{
  "qk_norm": false,
  "init_std_o": 0.00721,
  "dataset": "wikipedia_en"
}
Each number is 200 + 20 x the weight over its row's rms, rounded and kept within 0 to 999. Layers, rows and columns count from 0. The size before them is the row's rms in percent of the matrix's.

# up: layer 13 MLP up, 960x160, rms 0.18, rows 378-459, columns 40-79
# down: layer 13 MLP down (transposed), 960x160, rms 0.0308, rows 378-458, columns 40-79
up378,095,180,228,213,217,236,219,215,217,220,207,209,219,193,231,216,217,216,251,195,171,202,220,178,213,206,221,177,199,194,204,182,218,200,205,173,194,179,191,230,226
down378,093,176,227,191,244,244,224,239,189,186,195,191,203,178,189,211,217,197,223,180,191,206,203,170,169,194,189,201,247,189,207,190,198,216,176,181,170,137,233,185,217
up379,109,194,192,199,151,218,206,201,170,232,213,213,236,188,192,186,176,216,186,176,211,187,192,229,253,203,181,169,207,186,172,204,233,171,210,218,199,198,212,202,209
down379,123,173,211,186,200,194,222,225,194,180,195,197,214,193,200,182,196,172,212,211,206,193,198,180,161,206,219,188,199,202,201,169,208,191,183,208,209,182,183,210,218
up380,096,200,192,173,201,178,193,193,175,203,233,204,202,218,159,200,201,211,190,221,235,225,175,204,192,259,171,200,181,169,203,185,199,210,225,221,192,191,237,223,229
down380,092,184,207,198,217,228,206,250,230,210,233,227,203,180,192,183,189,191,204,197,193,175,202,195,196,189,176,220,193,187,197,170,209,219,200,228,210,230,193,216,206
up381,097,209,214,183,199,163,171,202,222,224,206,191,206,211,206,205,214,243,196,193,219,211,177,230,181,186,207,216,208,199,192,223,187,211,212,217,166,187,223,236,223
down381,098,199,197,210,222,207,219,220,195,202,201,213,222,180,201,188,185,205,193,255,223,207,223,178,215,219,189,199,213,184,210,171,205,205,208,215,217,200,185,199,172
up382,117,177,230,204,199,168,202,197,201,211,188,190,252,222,203,200,187,191,198,210,171,185,191,227,230,161,163,224,229,214,196,220,180,200,206,193,222,200,215,213,179
down382,117,223,226,177,195,178,195,147,243,223,215,198,205,183,222,208,214,200,201,203,201,201,229,210,203,196,182,180,218,205,198,219,185,193,204,185,228,182,188,210,214
up383,116,231,243,211,172,221,192,178,211,209,200,172,209,186,185,220,199,229,235,187,215,203,206,209,241,186,180,255,211,187,215,189,184,241,230,200,203,225,200,160,209
down383,098,189,225,158,252,190,196,192,193,197,226,219,189,167,163,169,201,204,202,211,206,215,172,200,191,226,198,190,211,194,166,191,177,208,201,190,212,239,192,207,158
up384,096,226,205,220,184,205,229,178,190,190,210,214,202,213,168,220,187,154,200,206,216,174,205,208,198,195,196,210,231,173,164,215,235,209,235,214,218,194,216,207,186
down384,092,207,186,201,171,180,211,195,190,188,232,204,223,217,129,211,144,178,201,250,199,198,201,208,192,210,175,187,203,217,189,162,205,182,198,192,182,181,162,219,179
up385,108,232,181,225,176,182,223,213,205,205,165,190,226,198,216,200,205,210,209,177,175,223,184,209,200,171,206,211,223,173,149,196,208,181,192,220,229,204,206,183,223
down385,113,202,186,183,179,172,268,178,213,212,180,203,195,180,188,207,207,190,168,191,214,204,208,207,196,185,208,192,179,190,159,259,197,239,199,179,172,155,190,209,189
up386,109,204,204,190,196,195,178,189,201,201,171,188,206,168,145,209,199,187,211,190,183,189,218,200,185,186,204,205,178,198,235,211,220,214,203,217,194,207,201,184,200
down386,100,205,179,192,218,195,196,210,166,178,186,228,187,206,205,197,234,175,206,152,243,203,225,226,218,217,185,208,169,195,213,193,195,219,215,189,197,174,200,210,211
up387,115,194,209,167,206,217,226,222,190,202,194,175,196,168,206,198,217,201,206,216,175,192,181,170,188,233,227,206,183,214,207,197,188,217,184,217,213,206,177,192,179
down387,111,239,183,185,211,221,209,147,219,202,215,182,233,209,193,220,205,208,210,208,168,192,212,178,162,171,182,194,214,201,199,193,217,208,233,197,216,202,184,204,203
up388,102,173,185,189,206,219,190,217,225,194,202,193,219,150,183,204,170,184,170,202,203,162,245,230,226,200,209,194,179,187,230,191,211,213,193,234,194,206,192,195,193
down388,097,217,204,192,191,186,184,224,187,212,205,193,229,168,206,206,226,194,152,204,188,237,224,195,175,195,192,176,176,170,210,202,184,184,170,196,176,165,199,194,192
up389,099,239,191,196,195,197,198,230,191,164,203,151,202,161,154,212,174,197,222,173,199,199,188,174,180,211,177,201,212,254,200,212,223,213,196,223,210,206,210,193,181
down389,122,218,176,199,227,191,204,241,190,169,202,209,191,184,181,204,193,184,218,186,221,197,183,166,203,218,176,192,165,187,215,237,199,187,246,185,241,202,227,199,197
up390,100,208,216,197,171,175,174,160,186,193,204,215,185,176,188,228,179,206,186,222,201,216,222,206,219,204,188,210,193,208,191,212,163,186,161,213,198,193,193,182,192
down390,100,198,170,148,207,195,209,210,202,203,225,187,163,153,220,196,160,198,211,177,194,204,200,176,163,184,204,210,170,197,191,238,195,157,204,230,217,188,190,200,203
up391,105,188,191,227,203,205,202,158,189,180,218,187,194,209,218,222,212,157,169,160,192,222,212,227,255,171,206,226,176,226,210,191,209,191,212,228,196,193,226,211,193
down391,111,195,222,209,191,190,187,201,192,205,230,200,180,183,183,212,230,191,209,186,177,195,206,205,218,196,209,217,239,149,219,188,210,209,182,150,203,168,237,189,207
up392,121,201,186,217,211,185,197,195,195,236,202,175,222,226,199,223,200,191,195,216,168,181,199,214,214,194,242,219,186,198,230,215,206,163,183,202,234,207,221,185,187
down392,129,209,186,212,187,196,199,195,182,170,198,197,202,225,219,174,209,198,202,229,187,195,178,198,203,203,231,195,242,181,229,218,199,211,189,130,202,212,260,197,224
up393,110,213,204,231,185,222,195,167,233,172,156,193,198,213,185,210,192,187,222,172,224,192,229,230,219,176,214,216,234,207,194,211,202,207,196,210,189,247,217,187,208
down393,100,169,209,192,206,192,210,221,213,160,234,191,231,178,204,189,189,177,230,188,203,211,181,213,194,173,218,175,231,213,168,216,195,204,185,180,228,186,190,179,207
up394,097,200,201,176,207,194,217,215,182,208,211,210,203,212,165,211,221,167,187,221,212,222,189,217,213,219,184,187,179,181,169,207,229,191,199,187,149,229,206,222,227
down394,088,195,209,176,208,202,213,185,204,212,215,215,218,194,191,224,171,203,205,224,169,172,211,193,229,199,233,234,211,169,188,223,163,197,194,202,207,190,217,222,180
up395,101,224,200,199,207,180,173,171,202,201,203,220,199,237,222,197,168,149,235,202,198,195,196,198,234,215,169,220,206,211,167,226,200,188,172,226,177,178,230,168,198
down395,106,233,180,178,251,215,199,215,250,161,190,226,200,186,219,184,220,207,196,202,213,209,207,214,170,183,189,176,222,211,169,195,193,189,234,191,137,198,201,207,223
up396,105,191,213,188,195,175,215,204,193,225,206,164,188,224,179,222,184,181,191,203,278,206,188,201,224,192,192,185,210,193,184,196,181,186,209,172,173,229,220,212,208
down396,103,204,217,212,210,241,205,176,191,170,210,187,197,207,203,181,180,206,200,222,229,211,201,225,203,190,184,148,191,188,188,223,234,174,235,194,223,192,202,193,209
up397,108,171,186,194,209,145,215,154,165,195,240,188,187,220,210,200,174,218,211,185,211,234,196,197,202,204,221,191,231,184,199,209,204,181,166,224,228,203,194,210,206
down397,129,219,203,216,218,175,234,223,177,199,197,185,192,190,213,196,156,183,223,229,209,165,184,181,208,176,210,214,183,192,210,192,232,213,199,159,208,200,190,184,196
up398,090,219,212,206,184,172,195,218,183,253,183,183,181,211,201,205,183,191,198,208,237,202,179,177,270,207,221,197,213,200,208,239,210,209,209,203,212,213,216,192,194
down398,091,209,213,160,159,219,196,205,159,236,214,201,174,183,198,193,190,205,159,216,187,202,187,181,205,201,169,168,179,196,167,236,215,206,159,204,189,185,196,187,209
up399,091,216,190,213,183,205,178,181,220,220,198,196,206,197,183,224,149,233,175,202,212,225,180,198,204,183,191,197,193,184,217,196,198,128,233,198,203,185,156,186,186
down399,095,171,196,198,188,202,182,199,223,222,202,213,200,187,200,179,219,220,189,202,199,198,173,222,163,227,203,233,227,204,220,230,212,230,209,113,190,205,216,226,220
up400,094,182,184,231,220,204,206,194,225,204,211,179,217,217,152,211,171,192,224,200,216,197,253,231,180,203,210,241,188,182,178,181,211,213,207,208,195,193,210,219,208
down400,098,178,202,217,240,197,165,239,193,192,216,201,197,200,194,219,236,196,175,211,201,184,181,220,225,197,220,220,220,187,217,223,177,156,222,212,159,192,177,193,195
up401,105,165,191,228,208,211,218,177,194,205,197,231,216,165,161,216,251,214,210,194,211,203,202,149,163,199,170,235,227,194,183,210,213,204,195,210,206,208,220,183,227
down401,116,122,193,187,231,217,208,200,221,177,170,202,164,157,200,189,194,200,208,186,211,206,211,193,183,209,212,226,216,184,213,224,201,174,219,174,190,181,174,237,172
up402,103,215,211,175,169,214,231,174,207,206,146,196,201,183,214,216,200,185,232,200,195,222,228,174,193,184,199,196,182,208,219,156,198,229,236,222,228,204,171,195,212
down402,100,199,206,140,193,214,202,170,224,180,212,221,208,216,217,150,202,183,173,223,206,178,220,200,210,191,213,205,178,193,193,199,180,184,210,125,230,192,202,208,210
up403,080,209,223,178,180,188,193,244,225,198,204,214,194,137,193,205,181,169,205,200,206,186,174,210,196,225,191,224,206,202,174,167,196,192,195,208,198,217,215,217,203
down403,079,226,211,190,180,196,212,164,180,147,192,202,190,175,158,196,196,204,231,203,190,207,205,180,174,257,187,214,187,190,254,185,199,174,207,236,163,196,215,207,239
up404,107,224,198,232,190,174,229,177,175,209,213,228,223,252,199,215,203,200,206,173,183,206,199,218,166,219,206,193,204,217,205,204,174,166,212,213,210,227,177,195,204
down404,104,205,195,185,201,215,224,194,202,175,174,209,183,173,180,207,200,196,218,198,171,235,216,194,219,200,171,181,220,200,226,182,178,174,216,190,243,214,191,175,187
up405,095,192,199,194,177,196,200,221,202,196,218,208,211,179,147,200,214,197,227,235,242,236,249,196,178,203,213,217,221,207,176,224,214,220,198,212,195,187,189,161,213
down405,097,208,230,225,194,206,194,206,210,195,205,175,220,189,209,200,204,216,208,201,188,214,197,168,157,213,225,196,194,154,234,174,199,186,191,196,195,221,195,206,181
up406,098,230,197,208,178,213,231,183,178,233,262,191,241,204,206,229,209,221,240,191,198,195,193,169,227,158,204,189,241,200,197,207,176,196,184,188,205,175,199,202,201
down406,097,228,173,222,203,224,153,213,193,210,207,235,218,213,226,202,184,161,210,169,166,165,251,219,180,209,224,207,220,208,194,182,191,202,228,161,201,209,186,211,193
up407,107,200,194,209,193,195,219,192,205,195,190,170,225,219,172,161,188,142,207,202,223,151,214,201,241,220,213,207,185,188,189,231,188,244,185,189,228,217,192,199,210
down407,091,171,223,225,221,191,187,188,214,187,203,221,182,198,195,170,225,231,166,226,231,210,175,208,178,189,209,220,208,187,221,214,183,233,160,199,181,207,167,213,196
up408,106,201,227,179,176,172,197,191,185,189,209,172,210,217,207,229,205,216,190,169,182,234,200,223,195,214,174,164,227,206,182,214,198,196,212,206,197,201,227,222,204
down408,106,204,236,218,191,189,220,194,186,216,200,188,225,215,200,184,198,223,188,205,176,222,213,195,176,209,192,189,209,204,215,207,228,223,185,217,205,201,201,240,160
up409,110,227,173,158,191,189,184,187,224,203,189,206,188,185,179,232,225,190,177,229,191,204,227,193,209,215,192,207,193,223,195,211,200,219,195,212,224,199,206,215,184
down409,101,194,226,165,213,172,199,196,213,201,208,203,200,194,228,237,183,211,179,166,200,198,210,201,184,224,173,192,168,189,176,210,225,232,185,224,205,226,244,218,169
up410,091,205,221,166,206,206,217,177,179,211,204,231,199,202,223,209,175,179,203,163,216,222,178,208,168,153,214,203,165,195,205,184,213,231,195,186,198,182,191,249,193
down410,092,185,212,191,218,187,214,188,194,205,223,224,190,179,213,217,161,189,207,208,220,161,197,184,195,206,200,181,220,154,172,190,222,216,173,125,206,191,219,192,206
up411,075,230,206,217,194,229,194,173,191,218,195,209,174,220,200,204,196,205,180,198,225,195,188,243,177,193,195,218,185,180,160,231,183,217,194,178,186,206,211,187,188
down411,074,170,214,195,220,195,214,210,207,228,205,218,197,190,225,203,168,221,189,174,171,188,188,208,207,182,185,241,143,170,205,194,216,237,213,179,182,205,179,185,189
up412,096,195,159,209,191,215,182,185,224,227,169,214,216,195,197,197,210,207,220,190,222,183,222,232,154,238,222,220,215,217,195,195,191,212,201,202,204,204,185,194,205
down412,090,183,216,221,186,239,206,194,210,207,174,197,199,203,186,214,197,198,210,187,184,210,206,195,248,184,215,216,178,154,221,198,184,239,199,152,192,216,158,207,162
up413,095,218,183,231,210,222,197,190,169,205,181,177,225,237,213,206,208,183,218,255,188,186,229,225,204,203,210,199,202,195,226,229,206,200,226,210,214,196,216,211,196
down413,087,157,198,185,191,201,185,206,195,187,200,217,205,192,188,180,223,226,198,181,185,207,164,208,222,213,184,205,191,210,208,199,241,232,201,173,178,214,182,186,243
up414,098,181,192,226,189,230,191,188,174,175,185,214,190,201,247,211,190,202,212,234,243,217,214,197,177,186,188,197,198,227,214,218,185,191,180,200,168,179,192,180,197
down414,100,203,216,217,210,189,187,231,239,228,201,197,193,190,171,211,199,216,215,223,161,180,194,209,221,200,196,197,184,199,233,186,190,233,202,116,204,173,204,222,180
up415,096,197,197,214,196,199,208,192,191,206,213,206,177,196,225,215,213,204,228,233,197,216,203,153,202,208,186,190,229,208,171,201,227,221,185,212,214,223,169,207,175
down415,086,196,207,193,165,213,196,204,190,236,188,232,197,171,218,209,180,207,208,210,216,172,173,180,200,171,190,192,187,192,210,193,182,205,202,186,183,221,211,198,205
up416,096,195,190,221,171,167,172,219,210,195,189,206,193,222,193,204,199,193,175,203,189,192,212,204,191,224,202,162,241,206,173,147,194,181,200,239,207,210,203,198,169
down416,114,192,219,192,186,195,182,193,174,228,182,184,168,158,176,229,195,201,217,197,211,222,229,188,200,179,221,193,185,200,187,239,184,213,184,179,198,209,208,193,173
up417,096,202,184,220,218,229,196,208,169,163,171,179,212,176,240,224,203,189,190,223,202,191,217,176,185,212,180,205,212,214,222,229,221,183,164,207,193,224,219,198,184
down417,092,179,221,203,178,170,189,209,202,185,213,199,203,200,196,177,204,242,169,180,219,210,183,168,203,194,196,182,230,204,181,201,189,202,191,170,225,218,183,241,197
up418,102,230,204,181,193,205,171,213,204,209,189,182,194,195,197,219,143,150,224,224,196,197,212,189,218,213,224,201,207,250,180,202,220,226,196,192,180,214,196,214,203
down418,105,219,203,189,204,183,239,189,222,167,238,179,232,203,219,210,195,197,183,214,195,181,208,189,188,229,205,182,209,218,179,170,195,198,225,153,216,204,201,203,202
up419,111,172,209,193,198,240,165,185,219,208,203,208,166,209,174,189,211,156,162,183,227,212,201,181,199,229,221,219,193,222,189,187,203,208,180,171,182,220,196,215,185
down419,121,210,200,218,195,195,160,182,234,183,209,186,202,175,209,186,197,188,207,180,238,225,211,182,231,210,206,209,220,187,199,199,176,251,174,85,182,221,188,200,206
up420,111,179,223,197,160,206,198,199,214,192,189,228,193,179,203,219,206,197,182,186,227,182,189,200,204,204,166,196,192,173,189,172,172,199,186,200,170,238,183,196,206
down420,117,228,152,196,147,187,169,208,213,178,194,209,177,192,208,207,186,192,206,192,202,184,214,210,214,239,202,193,187,208,200,188,191,193,163,136,214,232,203,198,207
up421,102,196,194,176,198,217,194,195,206,209,183,208,177,203,163,188,203,203,203,192,201,210,187,195,183,188,229,207,186,235,217,249,203,170,230,221,183,184,200,215,182
down421,099,208,239,244,206,177,197,217,225,234,211,209,245,201,252,195,191,198,206,223,202,224,191,178,192,203,195,177,178,189,192,216,204,218,194,230,209,213,185,195,231
up422,095,217,227,169,203,202,204,171,210,165,175,228,196,195,251,216,200,183,237,207,187,209,230,201,197,232,201,222,205,222,192,237,215,209,227,204,219,209,181,194,201
down422,110,197,208,214,222,202,192,209,187,174,199,203,193,200,189,201,195,185,202,211,221,202,205,205,197,205,194,206,194,199,174,204,202,206,214,39,220,200,164,194,191
up423,097,206,201,183,217,196,231,184,189,193,191,225,200,175,226,223,181,212,218,177,227,173,205,202,199,208,171,214,202,193,168,177,229,206,218,204,205,212,254,178,174
down423,091,228,177,215,220,215,182,194,182,241,180,210,223,198,196,204,191,210,218,189,209,245,207,225,194,180,203,179,180,184,153,194,205,207,198,191,238,191,207,209,167
up424,086,178,199,220,180,174,180,205,209,219,210,186,210,194,167,229,216,197,229,200,197,192,202,206,192,185,207,228,215,174,178,172,163,185,168,175,228,219,200,193,222
down424,091,201,205,231,188,178,207,203,200,196,205,219,236,194,220,202,187,192,207,207,204,220,170,187,199,202,215,155,163,175,209,190,193,193,198,105,217,188,194,212,176
up425,102,178,238,214,227,224,195,202,193,224,207,245,232,185,211,215,181,202,199,185,191,204,194,158,233,206,208,195,213,156,176,257,244,208,199,198,189,210,193,169,227
down425,111,201,248,220,189,181,200,191,196,191,168,219,214,189,175,207,227,188,195,254,209,187,206,192,186,197,233,180,204,206,206,203,194,193,172,175,199,189,212,211,218
up426,102,169,187,193,215,198,183,186,166,201,167,194,217,190,178,183,164,175,184,193,176,235,160,197,212,227,191,230,192,213,216,162,201,203,200,210,147,224,205,197,229
down426,095,177,199,171,225,195,223,208,144,176,195,189,214,203,211,194,226,230,182,218,203,201,192,241,178,178,182,193,189,215,174,191,201,174,239,223,164,198,212,198,187
up427,100,215,210,154,210,209,202,151,221,183,204,187,182,217,223,228,195,189,228,218,205,199,196,249,234,208,193,185,197,189,205,193,202,203,192,185,190,206,231,199,186
down427,117,169,219,160,225,211,175,200,214,207,236,209,175,181,201,180,221,188,216,200,195,238,182,189,176,227,209,200,189,236,183,199,221,218,223,141,231,212,210,194,188
up428,106,212,226,209,201,216,195,168,170,159,198,181,232,156,165,203,217,188,203,190,196,222,197,222,194,218,208,197,198,224,202,192,219,194,234,216,179,202,227,204,208
down428,103,178,205,220,214,190,244,194,172,192,177,151,214,192,181,228,139,204,188,213,206,205,160,177,236,161,194,214,207,200,223,211,205,184,178,256,205,210,212,204,226
up429,100,205,212,182,223,211,194,181,181,187,237,189,200,209,181,225,215,193,202,211,186,193,185,206,229,175,193,195,196,170,236,192,195,181,211,200,186,190,190,216,207
down429,108,205,155,183,187,196,202,232,164,154,225,175,222,217,196,200,189,190,209,195,194,206,175,172,206,184,196,189,172,236,195,188,205,200,196,171,230,186,185,198,194
up430,102,219,210,225,202,209,162,190,256,180,231,189,168,190,210,226,192,173,209,209,189,222,210,170,251,202,196,211,180,232,199,204,186,216,166,174,200,208,215,187,211
down430,095,223,191,184,145,187,218,190,207,202,235,181,241,202,188,197,211,183,187,226,208,195,236,214,194,204,189,190,236,189,218,176,233,211,239,119,194,189,195,223,220
up431,104,220,185,199,198,191,205,209,173,204,199,226,207,214,174,234,172,163,211,181,194,210,230,167,223,210,165,221,199,171,174,216,191,196,208,200,192,201,227,213,198
down431,106,213,185,243,201,215,207,187,200,171,196,204,204,181,180,177,221,205,185,192,182,215,200,189,152,192,214,194,153,168,177,196,230,209,210,243,158,241,216,208,163
up432,024,167,204,227,195,204,211,206,207,208,185,175,181,203,223,191,178,205,174,199,214,197,237,204,195,207,206,178,163,202,217,178,209,181,221,211,211,192,199,210,206
down432,020,184,184,202,213,206,189,238,196,209,218,191,197,198,199,195,207,206,167,202,190,185,206,201,193,224,232,204,196,219,193,186,149,177,204,152,180,206,159,168,214
up433,103,217,177,196,194,243,165,217,220,193,214,193,225,208,188,219,178,200,210,171,218,195,166,218,186,209,192,186,203,200,214,197,232,233,205,213,195,176,225,208,199
down433,099,190,204,196,208,199,185,207,217,212,196,206,172,208,206,199,181,213,202,206,195,187,202,216,203,209,201,186,187,182,208,212,196,199,214,232,203,237,224,232,205
up434,098,198,174,187,200,225,255,212,240,203,188,185,210,189,218,216,175,210,192,229,188,183,166,189,174,219,230,206,197,200,238,203,220,196,187,225,174,196,198,196,214
down434,109,226,182,164,209,207,232,170,216,207,217,222,187,198,179,209,209,245,187,203,194,207,166,214,195,191,203,198,224,191,180,232,187,204,235,183,172,190,179,214,166
up435,090,173,229,224,227,207,212,209,218,184,209,187,201,202,180,215,216,171,220,164,195,211,201,175,210,186,191,209,217,204,198,174,226,204,185,202,230,209,170,184,200
down435,096,208,211,197,232,204,184,224,207,231,182,206,187,172,203,215,221,200,179,219,244,208,207,176,184,185,196,216,209,202,164,173,203,210,233,188,171,228,191,214,183
up436,101,192,200,182,191,210,184,160,181,213,211,224,204,241,230,180,215,206,216,212,200,209,218,203,192,212,182,214,199,221,189,235,244,229,221,236,201,212,202,221,213
down436,097,223,224,202,217,199,194,204,168,179,202,204,246,194,172,185,159,187,211,205,193,208,201,221,192,207,151,195,199,232,170,185,199,209,230,201,173,207,218,184,239
up437,103,200,201,217,223,214,166,160,215,197,188,196,219,223,221,200,201,208,223,245,233,188,239,192,169,216,239,235,229,174,191,176,203,205,184,216,240,217,158,198,181
down437,110,192,198,210,187,220,183,243,194,168,206,192,207,204,225,179,242,202,206,181,179,209,214,229,212,177,204,174,178,204,182,223,207,166,230,198,161,203,205,185,211
up438,086,191,172,219,213,183,228,201,168,197,217,207,207,221,176,222,189,193,198,226,185,175,186,216,191,196,192,188,203,229,223,233,144,222,171,202,210,189,206,231,193
down438,089,221,179,201,218,212,186,189,215,213,227,171,195,185,189,182,198,178,170,208,228,219,205,215,216,201,210,186,199,218,177,215,183,227,246,197,216,232,215,205,182
up439,104,224,183,213,199,203,196,197,199,171,190,198,223,228,197,211,189,186,217,224,195,199,231,220,244,156,202,191,221,173,233,157,216,209,225,240,202,203,184,184,162
down439,100,210,230,155,226,188,185,181,192,169,194,181,174,212,210,197,200,216,211,233,194,186,229,179,180,215,209,211,228,215,207,187,185,198,214,168,202,172,167,198,157
up440,107,206,201,203,223,200,226,182,195,227,231,166,196,180,215,203,172,184,196,197,198,185,182,183,248,197,234,230,206,204,180,180,214,168,158,205,201,174,215,202,214
down440,104,215,174,181,196,191,210,165,219,225,190,230,229,205,239,201,164,217,206,188,217,184,200,173,206,199,188,196,187,165,187,198,188,206,184,179,180,192,209,208,190
up441,115,201,224,203,208,221,207,181,200,172,219,222,230,181,218,198,176,189,206,186,217,166,222,192,213,181,225,203,196,238,192,213,188,158,185,239,217,168,202,239,201
down441,121,212,201,213,219,216,211,199,210,241,205,223,198,248,207,181,253,216,203,185,205,185,194,187,228,178,209,200,219,224,199,219,218,164,207,222,216,196,202,191,152
up442,100,232,200,186,190,212,190,178,208,227,225,215,195,181,234,204,206,207,165,193,179,198,179,212,229,234,187,218,156,188,215,190,232,180,233,160,169,200,202,175,169
down442,094,220,191,186,168,224,206,171,169,214,208,163,208,212,159,194,160,208,197,188,187,225,191,209,187,170,196,197,204,226,210,186,175,202,232,176,168,220,207,188,222
up443,118,204,258,179,205,216,197,198,187,188,211,203,181,173,223,224,221,197,187,214,168,190,171,212,204,211,201,183,206,183,197,200,200,180,247,217,235,159,199,197,198
down443,109,226,201,161,216,224,185,230,167,207,193,205,172,185,181,182,206,211,204,219,222,210,221,204,196,176,221,197,172,223,220,181,218,195,187,256,176,206,190,187,195
up444,106,154,169,200,197,220,151,200,183,176,209,195,207,164,196,205,214,173,198,205,168,202,179,222,218,200,199,190,181,223,203,217,204,215,219,204,189,198,173,179,170
down444,093,176,196,214,193,191,166,185,176,140,210,194,224,182,164,172,205,175,182,210,205,220,197,219,193,210,205,196,238,197,224,207,210,196,198,196,188,198,186,188,205
up445,114,177,195,204,228,190,195,216,180,198,197,175,193,229,216,208,214,230,184,197,195,230,199,226,190,194,212,212,167,263,195,182,225,198,215,201,203,218,194,210,187
down445,101,209,200,192,203,183,159,237,181,172,180,210,180,212,222,192,178,249,179,218,180,195,223,266,235,223,203,188,203,193,204,188,217,223,173,166,199,243,187,182,200
up446,113,174,222,212,207,188,212,179,213,200,173,175,194,205,185,204,236,201,221,203,190,201,196,229,175,193,227,217,201,209,189,227,164,201,198,194,189,178,202,175,212
down446,104,233,226,203,200,240,195,218,202,197,172,209,210,183,206,179,212,207,187,208,193,150,183,262,210,203,197,211,206,225,200,192,225,197,206,253,163,197,191,230,235
up447,102,196,169,159,181,193,188,225,224,227,172,199,208,233,180,216,202,191,187,212,194,177,231,209,191,194,221,229,176,224,197,225,178,214,170,201,244,220,205,223,237
down447,139,188,230,197,212,192,198,249,241,192,205,181,185,216,193,196,206,189,237,175,222,178,223,206,201,206,188,209,181,197,213,195,208,175,210,194,242,207,180,223,209
up448,081,199,131,202,189,239,177,188,226,169,202,181,210,207,158,205,205,190,204,228,215,201,164,190,210,163,209,211,211,182,209,216,209,187,187,206,194,189,200,208,183
down448,078,177,229,207,198,190,207,203,231,244,185,194,212,224,185,199,210,172,184,182,191,202,207,182,205,219,209,231,203,168,182,187,219,178,182,185,212,208,230,223,193
up449,099,194,178,230,210,179,207,166,213,215,206,206,195,206,252,205,202,206,222,197,143,222,168,192,212,204,209,215,224,243,182,200,190,174,224,221,202,212,172,221,200
down449,097,176,207,227,201,201,203,200,226,202,190,204,208,218,182,216,188,129,197,200,183,267,202,180,230,205,193,209,210,174,192,186,187,222,208,158,212,189,209,201,186
up450,096,194,190,181,203,212,196,212,230,177,195,191,181,210,201,185,206,171,200,241,223,230,202,162,163,212,209,187,209,122,200,214,214,186,187,229,184,197,192,208,186
down450,095,193,237,193,227,176,202,177,199,166,192,223,194,177,191,192,188,171,224,177,206,187,212,186,217,187,214,210,188,173,203,189,180,190,240,145,206,198,131,189,212
up451,090,207,209,214,190,202,153,215,175,237,247,220,181,208,213,192,189,200,173,191,214,175,179,191,193,190,187,177,207,181,222,188,211,191,194,207,215,191,233,185,174
down451,091,179,200,174,192,204,197,198,201,243,163,191,203,193,182,188,230,191,228,222,188,230,199,227,175,174,219,186,195,242,164,222,204,189,213,156,172,224,176,197,211
up452,098,215,216,156,212,193,204,157,205,229,177,214,198,176,189,208,197,240,164,196,211,209,202,217,208,219,196,206,212,185,246,190,180,217,178,218,192,190,222,201,168
down452,100,198,178,241,207,176,198,224,185,212,183,185,220,200,188,255,181,195,171,218,236,189,176,185,204,193,174,168,145,222,157,186,227,196,211,171,187,218,210,170,194
up453,094,219,195,218,203,210,235,188,187,207,222,206,238,188,210,210,181,190,219,218,206,173,207,188,228,210,171,210,175,219,198,221,195,191,215,212,169,217,190,208,208
down453,092,236,160,207,198,204,219,220,191,214,183,204,209,202,164,239,191,200,203,241,226,219,216,214,203,207,175,205,191,221,191,228,223,201,195,236,215,178,203,206,213
up454,097,204,224,188,165,193,214,183,194,191,229,192,196,201,174,220,233,230,183,214,184,162,251,196,209,231,207,199,185,174,225,197,212,251,163,202,177,204,217,200,197
down454,095,190,186,205,247,164,187,201,204,220,173,175,220,189,176,177,171,203,207,221,196,199,207,196,192,168,215,220,210,209,182,237,191,208,189,183,184,230,197,203,218
up455,100,198,203,184,173,206,218,189,184,196,201,197,216,205,200,213,208,195,187,247,202,188,180,192,192,173,185,160,176,196,223,173,183,191,206,202,196,217,179,178,220
down455,109,181,179,205,241,201,224,198,204,213,197,228,151,210,231,191,199,183,233,167,192,189,191,160,182,167,208,182,203,213,193,212,206,208,173,184,239,228,225,170,229
up456,097,194,188,183,198,202,207,198,216,188,181,190,180,242,206,201,188,165,213,200,228,193,209,193,222,208,205,206,178,181,199,216,184,159,219,218,225,221,221,207,211
down456,105,225,182,184,247,186,195,182,217,180,172,207,180,205,207,198,203,159,244,158,223,162,190,208,211,218,193,195,230,185,178,195,208,171,218,161,207,181,182,195,207
up457,104,196,229,191,217,176,222,189,188,171,200,174,201,200,174,185,233,200,185,216,188,177,202,182,228,167,156,244,189,208,217,192,207,186,198,223,139,221,221,152,173
down457,103,195,216,200,207,175,225,181,191,186,187,174,229,211,178,163,195,205,197,216,199,207,182,196,216,220,176,167,213,229,190,162,194,205,208,194,191,177,200,170,146
up458,091,220,196,157,179,165,212,195,194,176,235,194,199,189,204,211,189,167,196,175,238,191,207,177,178,218,229,190,220,203,224,226,224,182,211,216,203,209,209,185,205
down458,089,189,200,159,179,185,198,161,221,252,205,188,220,213,192,230,151,213,219,188,198,201,176,193,220,208,209,224,223,200,243,209,185,192,167,235,211,209,195,185,202
up459,099,214,243,222,198,179,190,187,214,165,213,190,230,167,198,201,195,225,176,190,208,193,174,195,227,213,221,206,210,170,198,187,189,235,155,187,229,229,226,200,214